config = dict(
    head_dim=64,
    init='uniform',
    warmup_steps=200,
)
Each number is 128 + 32 x the weight over its row's rms, rounded and kept within 0 to 255. Layers, rows and columns count from 0. Numbers have three digits each. The size before them is the row's rms in percent of the matrix's.

# layer 2 attention query, 448x448, rms 0.0323, rows 83-140, columns 392-447
094:142112102158136094130181114143168137107151095079136158113070151162104116091121072128056108092158176136184131163077175129169125135100126150144100169108173163076154130137
100:072139151098155107153133163140136101151130152115152162086043138149076093098115082103119124163110110064154112099133071102120098130132096119200198132145132122092179104148
096:171183155103071141134141206124089151139097157088143091083093159114230105081157097098119137126128140136105140066101041152108107101132202090185129121137096131150115082100
095:089107135109119147109087129181143127089145158129149080071129140140123157147139119132170110118169092069093149219123127097144133153116093143137133192161103141066111152093
100:171161128104121126147064126142084074081088200102112117120119184128132084108122089130115197182175100128109175131131172134132114121120202049079102122124102125212146164120
102:101167158152154110178166127159136115126060146072175110097150061116104188145114134119122126112090150144077129178135110124110119127159128159133175113130217031127130175122
095:108080125106135127100157069087147108063134131126170129213074093085176126141154159187141079086124152101079077169114171117147208105194143121160110183171130146074084158128
094:098097111111160193089122090165091178167170202070120101099153203117154132092084183099147180108140115106170088157140118158157136087084106130117079150108158120160131192107
105:114123071127114167151153129116107148141135108109152140150086209135128182119105113073138115138098078136132148190141188177143151174114076140144128101173090091129132075102
106:149153153127168144119125168167206089087054191116061092136196067139108137089148110118049159106164065113161131095140116106159148128133153118172158139149123173113150155105
094:078115077088083103146098178116209107080072165223151117158083146156143164122146116109130140126145141087130144166120172132108131089106106094160130129157084094102122087148
098:102089088115109132157099116152132192095173060159122100084100102121164116182135142087183146088077081090139138069096056119200137105136099142136126069138098152136089126132
098:098133130137139122129082150126147058167156040148149090077126122114147139067102118110109080121177130153142130166136150100055186120120154073098145170151177210130107143124
098:167093108150138135156114185198102098161095099115185158135165193121161111077074124109083095112183142083170089115178140083097110163129143149160152163069086190131177157147
096:138135178178076110147155141118128131114150120055126147215161170162129067155152110199118095137081158120127144161152203127151119143045096140143134099114110132111100162158
097:170119088101131160148162151099121105146097132133138155128153139158135160150130130159146111147083148160148126090102109137109115095125123120120150210141071174122108066113
092:138184198108121161138196169146179167167118167159133123099160077134111187168133156167111108173138092109156198123161114157124134154147063129123180122095100111137094144104
094:106162054134078138088126104118128150026158104148128094169101166150145108193180107086145138101130126104093147124107145186157182153101123140105103101131125145121158192153
096:111150135144160172134122142105125133160079184130094151130131163109101142165142161115153162120092082136097155108085067104101127081131131106095070171147140081140141087104
098:145163104091105167177085089114182093143113137113148071132136114090094081121183082144151110167099085142112102108146047115137157162085117127064088123181160149170076133069
100:113149147114104158131074081116122166106118130096161129074173095085139113117128094124125131166122118075134091105121101117080105105158109141114112059156110118086120174160
106:083117084088143166079098129134137138120133144121142117060090138159117132146100109091141167094153155168137152153110073138119174109156201119128121151104156183160111182102
099:109210148113191125151163172129137137176127154109161109202075111124144163177137092114074158159161141136113195124183063156147094102098113117081119132171164108080128099147
092:093110134122074148172123145146139151104143112073090146137149089129169120106085114111189139139106113100133117193139077215094118167172180150111167155095134102166209169125
106:140133132101140125159085173076135107155136138142178124134163082146079126075108139145110100133112181160130101158083151157121125161067172112145116215129150097125129156125
100:144115142070134089105104118158117165141112212092138156127090116191144148167142131119152177128104108144083226152104106123080133159151112114083140131136133105135083120116
101:104201123124139074072153118190199124156146137174124124150123106112101195190167127136066153111197118182137076114128071110188136171135132119124124173125125161130148154068
093:152138162116086083111197095054090134088126148184115161122108152138184112107136115089127174200166179177098098083114109148113071170131154118081133100114125164096122171113
100:102120069098079107105113123148086089112167083174190085167129124111097136128123082050134118140124118142176122166094154079110101157106135149178084125145080150139132111138
099:128179107131089109073158124176142118167112168126183109130134171083121126118135092151134121186135156215164129104141132083168168066064170165150103141120074178139088091139
103:137118156102141109122166087107177178062133106113093110131085128151161119135110163103109133153122103106036145116189119195174096118115168098145125126135133147141125054172
095:141124153188094190123110183120135154125110087155113136057148144104095100149089124147161163153064139119153194145165149125098183117079132114135180147090127097095141084112
098:100125151095089144083071083192177138172156120115137143115140140086109149105125106000094118112105169150124136163057123085053183147108089173130162129147117107085174141145
101:129160123141098116129118150096148147101117168128149119121102117120110126170115077185183155100134143121100115175078081119151110124138089128168100114110123125120051126091
098:094150096131096117133173063127094098130097173126141090203170143128101114090119153064150098129126141093163186135126171075083151100106119079122164137147150101158137179140
102:100080101154151161071153104123160050097124130177084126161103154073120090104178167086126195133163092078156133176077135136127114116135140107114179125107122152191106180144
096:101113127105080069109098182111154116138167136141111093148119099159189090166072066140067140178100158091156155145083115117171167127149171150118120153096122139095107150104
101:110093115125107106123081082141126060136114091076098125110124120152091179137160153106141150121149191106083148128060166181085108153146147142077100145093130089123153091161
099:132135133073084168123109137155168161096123155099124110165106101121128162113159112075130066129171155168079128102153079127130177159103186142152113097133136152132160157091
096:093128191168112055076133181107103101116119121066162108170133114120114088157101123117140177150125073111146089108170132118168106078124152162144140097179112190164137130156
101:151141137135132082117077138124118139124108089105143103100148164076087124151050143074136127069133178141061121122174110092090102133178099092149123081093070179143161158158
096:166181074161109124137175140140110134130113124134151092107141148113114103167123143080150208098143083102177132077077099102128140081113038105117104151111112140133117088174
092:077137100124123145154121120151156079122167151089203110130101178125164117104176142123195154106138184109174201119069147097090105123149108115132104104167176098134119091110
098:101090142071132131085153102116137170112101156130104181206103079151116163126130152166191132154084144130177127187177101106136137114131160096113136056118084077050158129112
098:169159101128109092138098165143154159087119053164132109120140099137137214093129142164124158151114186100124100089147187173120136091178114090122151148107074075083107120057
103:106145154175106122180139128074114141133131157112158156090133129158116117125170087071123177121169129115157116077128132095161152116127151129177117144165163152071103092126
097:133172114127077134123167091136162102116179132126118085105103143096109128141113170080169169134195107161141143044122117103156109102165133101149153147141140098076153135159
088:160142150102120088077088142169159194129096112137127123112140121111117139121120117137159077044119088158080154181180144159154069131150110155132136140109111094131137095121
103:104090089137045134191181103067192110065181106107068092150162164105102123123118085108107173123087113116118141144118120143166131152104150142145188086172145059095126146126
090:142116141086088166131146143169163111187092103176138127074084142115127105150140044120079152093125087111100127156104082125115151154091128178185176164166159060140104130070
106:134103152155098118107131136127180123144116121119131125075104162101148155118130154150138091108131103128133119104107090111068134073123163081086123142153188143122079191143
107:084150102150129136112100105115174104114134113130119116096098140150144204198100126124107090083127093170150133175132134133098169074128094130088111174218082073078126111099
101:132112179164107108099081162172144130066093101130088119082135156109138084136121136102116119107124140141154152114148120177106205143155171095105136117077135170094118172154
111:136076153085166110174117084077115102084188091151089131166170160109130085132136105089197106078132146147137137075147169072127124140123135136159171041140153159211130150112
099:125123151086121137136110124156131122097127081079119137148163131112112057128173112112151164151078101140130132096193151192115066121134116134134124159110100178205118115131
105:145086136120099127102119163168152153105087167124191123153149106193103092114141043098191135129084123109136089162067065094133161141099094147132049086115109170165163090157
096:116166098078139156134144105131133133099061132095113107125143100187086075107141162139188077151098050168069132159115107115106102133133123157128106128095101166134106094099
116:138165126092110122084122196089122128171153136131160163109134152154145188117147158193100157098147171184148149110081161131083118136128155156085108102036101083125044076097
# layer 2 attention key, 448x448, rms 0.0332, rows 83-140, columns 392-447
092:125094171146136152103128164098147152094104124139070130135073171148130118154145126095181127135105119161117113107103118154117140161127194125081165156127101147224120099091
092:162111155135090152154085137100122167096070146183146157133126145134138160087149079180083107090126169123100148147134093140137085140138106111159152154109087146174065095035
093:105140039159073135122091129085164051100138157141128111122180125162154123078110139118121118097063106138109126097116116110119114119073168096116075176156127086102053157115
092:150149167081122096158140155131049128156108150137135161110096122127166169127085093145099096180082152131125152117144139133117172131112079093119157115170182109135145107143
097:088164141109099108142139081146127108063132132133071140153143173104132154156204120135116167120116091095122131074155109158026111123116098203101101164142152094160121114142
089:149145102119056179103157192143156120122147155162067114108140139100150077108084105167160079131143113117084190143140137080049121169140181091106149145165148126130126103132
092:116185138130112145081180118160149131070161127172112136125104084130123120127128124171104084091144131142177170134092174064119141101102143159119128152134166194106114148126
090:155079167183057121101179086122099117167120150109156120194099133123117088125117177154115087151164066130152139141203088129158086110064194125075149123154154149090151145149
093:121149091151126151076101134132128156162108179108155152174102122076160167133152091072179144131111090081100160102124133149122169175155183106127127137132104117146170118119
099:152078172131164178093120147139095169161096121095137129161176125155104153112171118128102070068104087152149166176100139108127147142142158107118152164128120122127104164212
087:150132129117158178095103091135127095184190153140182080135145128073083120165111151135193117144052137094133170148086157138154114096129136159170159146153091152129092136112
091:153105100136121140074140104106152148150159195132148208182119145105151185148106134179159206151116063125114165160154106120174123135084097144075141116146123092099085119149
094:080153094162129077170111111160090115123128160104123140088122151127102128093111081158058109127102146110097122186108128111140109116076051192172111151155142130061157096168
102:156163093195108114131173113108151192144087166137125075103099115158098162086114122171194101131135112076123195148114148109178102170183150151148143137200134177099080149137
090:168195163154137130110167117134149163104148164086088104180146147162162163094102147120145154132131138134102123104155136181066131128161121138153082095120189144123174125124
099:142133132131080172103092147107191178097155138145102128094160183075190152111121176063063087133109133083109129139099140098148186162160088190138094179137069140129210165113
093:141089126127120102173133135151159143188196086171128067125139159132101109125068163110171158091105094181085081140161121112129167108103124101116092105105183132139157134098
097:147071171094137135211161114065131172131046130100167156128147078162120190126082144226086141136130125154182136170048107133140051109076151108098146143105123104136070124076
100:143127168125125130116137132099142169164065133109113161079127170174133147123154118180167128148118140125139109116157183166062125120131174067128127120133093077165098128055
096:136118133119176139148146152117095148093144125152089126100116109184120127128142159138160130114141096113123089126174150195151139184170150143166124107149149110192150136101
110:122188072170162118172113173124120152151094119095106154108088158139041128068081193084176098115159089111168095125117134135144094172100141120178104115140115115145121099151
107:119086089074138121112144134111189131074140132051143114071118155053139137146160191104083107154137180095170099117054131178161126089146141094166122091125180140078144124092
101:146097111136032135164078114158057091137122132089146107141135149084189149138150153093106199136076108161109104196152117183064131106076164099105085114127119130177146117081
095:070111110122162118119127106112134113099088155106106142057168116105151163159136124125196143113103119116169113178190147137165149171120102128125177143121122151134133161134
118:119136171145116173060135113155113097124130148174095141063122107138134072116097102102141129160090195149125119134137119125151080125182167166187190150046163143111133140196
100:150139188033165149082188132117095135125167122183113156165162082132150083137161118104137135178098155208151111107171065103089135150091068092107155106148161161151093116140
101:166150165167108123183165171133067145147112088086127115187138143110085116135101097111090125154099119138137167116118112121109120125162140197072121155175127163117136180146
099:130101107045113125118103127115095126132082147095081159145101082105129135121157102149139225147119070111084147147136142145200139083160125104050121132109158140111133149126
100:127114081120238143124182130167156105044210137134146111115112092124136119103069161074090107151077174191120154162138066109182137097117101128164088098077183091115161170145
091:128157107130100168167078111149139177166092094129085094088174133124130131114111128099177197161110133097092164129124124112118105120142168099128140100128148164163169126143
104:144161136145153106182101179114151143089138108141115082130078092134172177131100206169101108122153171077153133098131164067109093128167052114130116116154091160134053152122
094:121129127143140131145150117112092146185102129082081174145161126129154160047138154179171172159104152147088107141058128110130175168120123096144163126119073065108091080140
097:158099128125161136146163064128098174144061134135111178108117132131146119117093119083132101131114126108093070134162101179162141161072157107139176110119168120158170131110
098:111098121104117116102139164116179133128123140089153094129131086103060150099155098184119104154127117107140150068112120193153127120114132130134166094138200183128112118096
094:197122090149197107137121147122153140141060107156059102129154084092106169121109148154113134127097130083156095105165102088112114107134129131125157088156144128123121094102
093:152153109128154090151136124106152087122055109102076093090133151187152084096150183083142138152124079144170097137156175138141104107129085093124151141184098105110121117104
094:155144130146121160165118162135184140145182137135151080070140163102127153119134122147146140114123086097115133112141113127131111086168137028129100165164090170085111238103
097:154078126102117156146099127127103105162071164091132125157111138105099156067158118107179173146189120167146091121168090119132062152093138044084114160111116152081088150100
095:063152176112136101159142119109121074125147149126065054123164150134130091097180168100143123096089116125165133167161116129183095149145152067126124103144161106176094149154
088:132139124106049079128171102144168163139124093128093135173098150183098054165194106050130130132100042099120166131123110103127069081096087083102132143122101144111101130155
093:099127148089087122113217161144039107113109090113192074122081136121135084090087084090131144128099080101068094091096088152096176143174112154128109180109150119077192145128
092:151093104114136134117113110134173152154175078110064076111077082148114143121132079098149125151142134144145170148116100160162172128152089161140111108161179140094149111112
093:163089109106124077100116099099103117135131191114146114104130158127103143093210117130101091105152151120146102109098147151144168137136070104138123169135150133129093137147
092:143067105071129144152145074158173119109132119114134107145144149106147098142084123149104101129086115097102102149127100168166166098132124164139144106104120175157199136053
095:119150146119192123135178123128101156169107206091083128201122124134051132151089131178219074159119129112111131163111131146106089146130161105116130170160127113148091152088
078:109115070175143158108159098153166141094126105175080081133163136137151154190143123199129159051120134116135078088093135112155119152096123135096145143102133148147098063135
082:062167108114131103084131114141144162082119088205173157096176112133129120110158158097117147105089140151087110171125129113111158172163121152100062093087158127130146128107
085:210134103074133147125065124125105118148160096139072085116124176140146110118096178130138139154127144084149129116120179209075091161100070157100184115157112120173149144060
090:132175121146112098031123105111151108130139052224132110076138074173112158127075164137179153112109131146133184144135188177120111091142109096117178154117102156192148095162
083:104181216150129074120140138093053076161109133150120117115094158127086158097097148146146116145127156090135114212151163197133145078158139115120074145074121135173064123067
099:128128185141166121126155116094066172115121125164117081145155088118109123085125133135127109147098134085179110150137109087180160175064151190178074114099111127142145108184
101:146095139152176168117104164094167092115133162110105142088140127119128142116127103131126157158147139145152169115111102162124136173151108144127146141161161132149156181117
105:144141139095126111129145160105165102117140161108139083130154111168129099144110122158123138149091104126197141116126115111123104121179150078127162156176139141158192129099
104:103106126165131146098089077166161100120159161102125092106147149134090171158136119137158161061196158098138138147114083156116172172152158162093113160132180120118196174129
103:160115150139173099085124205124129097118145137188150080117118166111143061080145111078122127106128088114133148102109189123097158095132148168123179138125143112089107128090
122:153136143217157133096085156102145084075098119157150111132167132140137026130129121144129098110160119177090087088111152114086205109170150138145150194106147151111106120076
112:119182129095148140089129120120101176164145083167192163134188093163114137034065108178101098104130124112122103114097167162135141173085176152081202174026089146117150184204
107:150095103153114085085091110134098091102186178108199108127139123124156139142133122133120075133178141151131146138139124110202121144096212117148142172106132130084164130126
# layer 2 attention value, 448x448, rms 0.0335, rows 64-127, columns 392-447
071:070161127106108118144085110110077173117087098125094090165075148111059099130151177102142147118106135165157155164110079073076122125159159121211159164152116059142109127111
067:118149112093199133130067118150139125125101086158120171096129127226100135129114111101108141150113134076099071173139104123072140122091165098138153110122079102173148114102
071:107131166120117132125145120069098128143112116175087135149183097094111077113132104072052092131063145127165091146122155127157122170175105164145110153143148081194133118153
074:165105175142117130134135107183105128088161125100100168114105090102140113081134097080136106147179126118141171096114089102142080123140129129087152130108116103170130047128
071:133120141101088148089107160125171145076180139091119093132158140204166173094135114100144107159127083162088117142090082121194127113124133096139112121119189064173142137173
075:105112156119099106159123156053080123088203067135091107137118184088175104156124165113089066104105092146123048092136106127116096107087124167147094093094089108159123107104
073:138188180161128139147114180083115137110140152185104171145101096132080080093105108164159098140125117151105167153139084080131118133205197143147149152160132125178087156140
072:119152106116127128132163118197055133116143099118155142136109144105175115126156100077084157153090116124096078133133090105143157091161167122131115135092067134105131112126
074:104188116111132126172128151093186094094081120099096075145109154061125124075082134151087065072127082162198130160082119139127172154111170129132142090100047189086124110119
078:137083150130124118147116120136081120167103121110150091145148168192145129158155181111172106185181125170151149123086122159106124087110089148107214125135092088085145134116
076:133141140043130120075127162113124083165181082145182141085158096134161150143145123109156129094091101151124152175177137082102134131154150162166154134119107115163133119178
075:090094153146138147120088144120161169121115150153139142100155106129155114101163111132090097065167118171077128165171109109110128073190152136115150162106172115124176149077
074:188136173205141105105134092136110105205098150111140162070186107108073138164127194161146134133137157065100145164138145146159142132093157110151062089058190110179119096150
069:164125132077114097169157138150150061089085094128083120097141117114108128119169159141107098122187143158147133043117106088156069127089167139106099177128141080185171077017
075:171090088162151119102145163115146124167166133113072141146148121158096065086107164163160170038106103122073138155084089078201171148148106124097075122127104101130162128126
077:148107167101057129097108147164154117088051145156117142122082151106150126105051133139101136111165141152166108128092083127072210187077147105154132073114114100102135113169
072:185109132134153115155079103077146075101132077094099115119159173142122189101085103107132095083096081141102148145108140182113167079153118101168085186092155119097174147121
074:163124096160135160165145153148190167155148084121108151174126089145121087200105167136134175140103119061113112098065163148142116157122142197130133161106060105114118119114
072:168125125115187099164154086134153078134111174138128127075122198118127132168131104142123191148119154158063111175123098165154074093127123137168164168085136074067099125082
072:121103146163131140087110136139138173148117103100168187135095137111092188123153125128097190144082117159165189138135155189148138120133161119114171102133115157115141153172
072:129139093109181138134193107142110129136110162169144162129141094126129158172135182131168078156120134141150095106133106121168204145179116173142115124179133162113118101119
075:167083099063120185113141126145124163167106126153163199179194121129144095179165132126110137101162103169139120112190126178177100108146181137150154116201196183110137135104
074:153120115176153088044152093101161126137155111138117101170181116078134106108163150132115129124078147107136166143098141123087085150128093095119167124139129165119102080135
069:171105125112132155226077101148115172120113101154161192135122099121181108181122227139118153184123075159141175139157115135061120108068107167069107135088079146124068063117
075:171107174164138118078125136140118166124131078108173161165156137145143161108122129134148093085115123149157167164151125091073170055130125130129116142113166119121115126118
070:138089153145097139134110113089086156095147145074140133109129176116132182084099102117102195065107061110145152070046103165130135140108141163103094095125092136135142120137
076:090072094130174089152117108175089144109152150160068158154134159132205167181054045127163115154074220214164107094106135112145183062094145080146087110111192125186103107097
077:097091103079140128194113153114097131152181153106127098140109141096097098157119080123119125075130120149197175136120163166117160124093109070108071137113148098145144104087
076:142132169089120111124115123137100152129118103123166085145100202106134110104123076114158144136119165088130175157103141143121093126104155107151073104146114095122146140125
073:166108137153107108105134156104151126171139108122097107082102065116073100121110115105097118150132137116148124066157110077083177123130144185133148132169096110113095130109
073:149180148109137183110087135133148161074138135110096169162089103113149096082158113119127085092105111151116141121143171146082165173175162199075164092107082135112168121173
071:093108136136103130143146139189075186112104146110130125132068142110157152119170097107110143115121102153064070194110134099122132094142105135134091101131133115104163140140
072:189098109121121140100155083183170157095127161166083093124091130119217157173139144144192144198117136090152135146134171106156165122112191177163072129137126136150074155144
071:144168141087089127099119110132163200088139176098103144173128123156081141174136121153169071045130085132127123136070179210119140122124051159112173095146107127129135147105
073:177112072120169096115120077123127148176076117174103132099141068134144168122086156133126112142134055116113124103180169164168097137085147143127136102143088082093146080147
070:127140077144178112159157119171092119107174123143164133128137093118112145087134084165131088135170178148080131085114106144149146047126089108141135131156118133128148160146
071:171097081057106159150161149151132131031174092121125145100133114180112140123138138127130150075165181063120120179212165142146098154068081171065145130126156132135192116194
076:126127178121141118111158152107124113111087072169102182133152058131141139119097129088141158123186175119140135152105134112112174164110156059111116145126140136135149130165
073:125133096113174080055148137152194122156153091089153186141136064143101137109132118124129100129116091147081161132148136106174150165154105098144113102138130126124106196169
071:097131135244116137107152163142102141122176150114113185094111126142102164120098165144148138101113123073169098116100129103114123153137103164150151116143162109166105140129
074:114081200087186094154104129159112105105087176084128101151133195172168103143154137132098104119164173120120142094124084127080151101146124173113093076101136083120119074091
075:142130115126122152156148091160155114139160132105149138152089144206187165122132150136114106102122142136123174151096160118135147145105138155166153080135179113165161128072
074:081076054116079109157133118128088167113108082147165158126139069147115170166115093163144136100131151121201077103174129136119152170172120149139102118115154150121066105099
074:110092084136105149156073134110123136169117114117158147178107156071121073145143112127092119077113082175120136171098117130157136185094157144177138080117130113193074142108
074:128087196158160153124091122094127082183170133168170157062110137136158087184117092123158117173068129148145157087174177161160124092158156107168190153149171108191153102137
073:143120137121119124188135174121176157145133139146139129159058070125076110143064153157094099112199088158083076122116129127189156164143118184109115138122115170159095168181
072:147127084147113083147148159147193057104068125147140118142136127090161164094151193072118189169116155121111128105118163072184145170120118100055194114165169143129098142140
078:105142166164084125102157150146142165161134176121124149135116096106121090118115125125177116097170109178162153171186106107124099124106148148097132133113180110129146161130
076:119139136122211098185087188195145147119150109149147158123151105164156081161154135186127133145136089184088083110175167134131178143109091146122120151106101114142108136078
069:116083111083133101140146125118132134198072121110141147107096118117135137083082134106095124138137187099105159069138142121095111091136119127122085104121126129087119102182
076:101084146110148143172157192152144126147116111049143192112148131114174123086085128135117163115068110098131086091109145119086185133108151129152090098140091105122150111142
073:110170092153119102146138212090106119154175121155088145159163118081066115177137144134117105100178128155143106118094112079133077181172089116053115174066177109134176111144
076:148135124126162169128143077154146196146107120122121106180132156131094137137114211140076126109137130104081096119166060142196097098107154184159093081148155045114127097099
071:132100125170134106096115115089091137169146120151148205124162148114120186158172209093160091110115159072121195122124115129118149150101133100098107179173158194123115132129
068:126138150178097159150132133139127126105203171105095186110165149105164112112107095174145182097121192130099100146186138087099164150144162170069079136074095146084133119067
075:143056111169119085162082112095105170094177149132140118078165132088106127158167115135175140144168109159145107096098154138125116101128153102096124080122137138135170111124
074:110116138140127149112134060175090134114126130150142110125134166180152152167153080162173132183126140148136090103152123174117114120132078176188095065114162111096111165111
073:058075134154125121080141099162166083128104106204141147085158174126146146121091099174119121106080117131128179146142127140140144138170091169146142088175125141150114097146
073:124129063162102149086171093093091121140121130103088126068163124135146148111104099124118093145096130160181120092076179189155184143124152142100111128155156058140188114107
068:127133121142137171112120096143107144107122165161104075133179159152161145085152197091153111082094169174131108144193150199091137195070110097117096129081169125157120133096
073:166107140162159095147092122139086102114144177124126100101214140163165144055089099105134157172112170130095147098162208081154134095180170084118118156126142135160111164149
075:138118176081119156173165128122156138158165176127115093089143112138135127108109158103084070161093137105142129139090129144111126127126140131074162139120126119096142155096
073:106143098113132133103061160153167074130090171073165131180126126124097151178075131155148167145141134160142162079161110103099142132125122138175124076157133160141119131131
075:116113107139137134134226093174109154131142202140111111098100104167141168109104047102128175160166088174120116126083139118084132151149073114113127139111119111182141148149
# layer 2 attention output (transposed), 448x448, rms 0.0657, rows 64-127, columns 392-447
086:152057104098115110120109205094215148209164133069105162112149140171144126133149117119084196122163147096131079092111127171145084120109142089104126178123189142103120089175
080:096134140147134144120102075104132142119157176101095123117163098154176118131130116114180107107080076131127174137078177178122155097176180164079143045147149133165097130071
088:152142116116115118135132135162196100117140122085155112103125168148128201101117148122163160115139180144116152060135087067110085144095095137115088111059154133054152126161
088:156175105113120102064100161145095126107109121169121125114152084135104091164109150195134118164162086127107147125099125122097147110105157072112119105127075111088077151079
086:078125133186131113173116053158080091121087191124127174151153105117119104158090111116112134161109155163107168054176140163078154164170135156117107119137168140143108165127
088:134127129121120112065115126139164122151126133185125149111169150106130163085087103114165145166141130130133213157086129055077135138091112127100170131199159138093157098131
089:109128071127147121082171071116097134150153076104145043158169131081135145191131142062143153088135151103122060099095163153112168162109067096110089134131119133137156120115
083:124079167168165114135154115113146150141123113152142133064181103113082113124119137118200126148134173111167130145123159076100168174073074138157108095183158121137113184148
088:151098160109118174091149155114106134134139095170151132143134105135170154105179118131131197199103088134137143162147142112097122057117061139107150120144140144112132163145
087:192094059164149182136112127112183114104107084050074134154094105114108146122106068159128108067089147132092101119147121128165133137205153084168096166143112200111146098134
087:114116132188068136132141137148170108117083145172137150111125116124161139095120135106147150111142214115145093144119171115151140133143124117124113142154089131139123098077
084:172174078129142166141157147119155159121161074187182138106099132118121151109168197108119143108087165142137106121121125117082143201135077168096063104145120164119147123114
083:102189118101182140123143129127093152140120161130114168108206082161156186066163121117179106136115119154104139108127108122104169117138091213143126144114115162129169156116
082:096133124171123149141138124067069139095162083109186139092129162132166096112148102144148139161100153170132132161206177142060154114145077087096150147148122115075074170153
084:071136157104141099139149128124121099119102099120167156101129139125124142156145155153144154180202150091170120111139152155106148117134129093158118131085142138053143112101
085:049129157097095173169190191102118142121187088116122151114141127184082091081175132115162163138103086096106159120199146143071128120127129161071129109150129149127097118074
086:109148092103106201167136114146102165157118210176165187129132139138090153170156126151084178185114117158105153071173140132140119142096122128153179104097087136127115110105
083:129113136120101117045124150148162115115175171125083093130135102133150145106142150146113121117092129134142161157144108113132122097098082126142161122167163113148100075162
084:154124112104101115078146151130138101143144135145149129152170077130124101128183086083158082113113140091171085082104163111160138145126052127122183079136091160114132110157
086:138139089121149117102182181149162140098124136151062096130152131098112091139121093093144095141163116117120163128130126112148076067093175147120136146120120114095150127104
083:134132143116130130097129172139198126139151073135143097069132159117129085119112102150151156115133089121161125142150090138141079094039167112129186164115105138158165196164
081:139138153112176211157164114111117097093122103081153097124119142067160151120162200122123132099127140144091123124155125163104136109122154136108132087108074077080125120149
082:093182124148156138155108104175148125113095107134129112050121054148110161087123123143096112128158103150106124175148077103169110125126207154130137175156135104126132188164
085:156133139185160108117106161165116111140109148083084135140130175073077148080122072118104117167157156153142135115130136091176168132115186108103166103136149142127153160081
088:100162092156074182174114111137111153118137188112123121119082153063094128131162153155109172141148194152087125109099126152192181188141123120132119178173159148125183156122
079:091163066170160071083112135088166124183124148155141087118152068140109116084164117109158093144153166090096190131169186086103105161130093153146130120123113169164106166141
086:136170147119111120120089122150082137134098147134172123145130148151136117121112163150150149156119134090063196101152095128169083142129131189105144104194108083130155173140
089:133092117121080169114102108158179104130085170091115193096087149131149107199160128109220129132154166098077105138124145098201133097165124154114137089161072151128099099148
086:131128146116122104097151107082159189089152161133126169107142087101094145118162138110162139054122170177089105100117140089107127136200092112091137196185128135126104127120
086:083081138158168109115118146083151094095172098151106127137178169210160110122111161134120108122181129096134144122174131107143060165078106102125145098137102056087196140137
077:104148095134131083122149037142104077133068062127114082130200120177093158121137145126150140142103195085203126118136107119116125128155119103104118186147128121058144161101
084:106098140128165138110116142072105120145127109149128163126119139120149166108086182134068160153119112143149108138168128142148145133140138167116088159074103114183125134113
088:127117151135127119127150180095099104070149106168163139092150139137129094172161108163061074132152160129120096130118117138088111162118075075121104115142110132113175116112
082:166094151177085141138133053117121132153144111137109112165144062115105109098166095142080162180104153148133169104187128107152129171127178142109057134085182201120119127174
085:152091194144067093117127114095096109169190086087150201147141095106119149181150137104093090180155144186158062094129111086128143146139098072165098172135100158163122173146
078:128126133116144143119132099092101110176101117137129132159136146138149086138097144120149122165124137099161146118144118114201120191115080163088110101157099134117067146153
084:093148089208118145128056195147109210137097130136133085087119182101152097095112102129132046149121079147136147136057119096103160060116158127177130119195083117091113095099
083:115140063180145147105158147160118128153115154137132082117162128085132114122170089164149105166184085135144138113070145117164103132158105142110121129091167135176135092078
088:080160099149120120143140131124116107072096138121123067122178132157083159121125125139130126143148095075172137121175133160077140135076142181097181123150164143131195097132
083:113122147089102140141067167087136189078081131107032082165102145076144090123106142119122126077124166134090139116129092131133110107102146108135103119141178100097176060128
083:101157070131116178078133030117076115129173119168114102153113086077142139128065148078165095069085173138163086133161149110170100124112066105114158160081076178086091135086
090:098119205183139133126128160120127090088130185099107108133119115059106123111122133137104134106127072103123163110136101061153134048139110153115133159111118137098107153146
078:152174221176141121051066115172128104136181111096136100151113148101188142161173158177121118118205106126138191113141129134092123098097144137094117114179140098157149157076
089:129136165135110102165163144140136118096110149087143137102153119089129160090152096184149129182137141103115116095140105102166119125137135147104146162120074147075073184167
087:122119124116167106114134113091155185154133085135061150188122119076122224113109149087114203065174172136056111128077059046112083130131080166157126122129082147080133169121
086:106154106203134147081098152147143154100086064171119128154099124125128139082136051063151135132136106121143110161135113102140098151174038113147098138162133186120184096055
081:124115139139113121159165128044116185151142103163213142115040133134107127117111137194119119182151090113148161162095125167137153061156120162216089163087077105100170162079
089:121120122122158112131120117096142080080140058084108117168122184094187155164161159154143093112108097102114125106039148167102179120122134086167115105130105155121158089156
084:126050124130092155077175095116105096134096131110089103137140186150128116033137156101123161122132152160176103138141139121117115061099187089121143093157159154149191080128
080:151139109119084110097090140101155048094142055140104105096146143121075074121094146140111140127139084183098121132123160167126135174136135123172141163117135136191147143125
089:159158175125107127118096092117100110085129154158092088114101091154082124134050127064084037136153182145124153113155153146121107145116139159081140143132171134101111096075
085:106082151098187105138107108142134082109096152107105087153092179132148090114160120108119193153044103160098154103124076170093138120062143159165156080168081148115076114118
088:168155143134099156150080157077147082137167089074117116113116059116079092119093125177112073118118122123170133127138147089080096172132108143142136104061113167108106173150
085:087130174119190088102114147138154154147150130136094108116131164109114143082113109159081183146134181179098084132135151097184089128167146164069103165097146148117093146109
077:128157183112178156111123144108145128085098107160129111131104113176104106144115124104159184126130147110102134128108099122061112111088071137112172132135136108098099124170
082:150159150056174131090140158156050127129101116107136152145135066153155116101132113081113138192137121111189144121191149081150156129118104135086094165124123138142147106093
081:153122097107090088157176138110119165111155109113080138124128093091101151122124123114119138089116069184067176103111135154170151150087195087074077118174128115155122120137
085:232172109160127133174122168092103127146125125060075145136128149109109105102193085138140079131158110129130116114125102131124113107103181122106105147104086103121078149084
082:133158150135112067165107139130123141114170149053178152158123070154137075140179124112157166090103120104084172168117128147115043117115170157149098090105164091168160071139
080:122145129149157105154122157118114097200142154148183151041146137116169146130087065140112111160123084156056140115100111199145170095208133170191092163143173116132139102144
085:060144126076121102112157142109072157134112051155131113166118176102125155208159109130164078112154133117124125113133118154144123129093141144174137104118172135164157143134
084:159124086117133149161075156123112155076115097123146102139107156116135137111107133141143124152145068109146158143104159202145121117102130181144066168145130146140094111087
084:129068145140094123107193094133126136141109066092112064144133080086148118102098143112195074100134129068153092144089125119122160110057187135087122107100126113127104191073
085:135103129086120145197128171046154093100060109137136182170075156149152178128135184126124114126078154106145153111139151180125164115134154121151129139131144180128189066087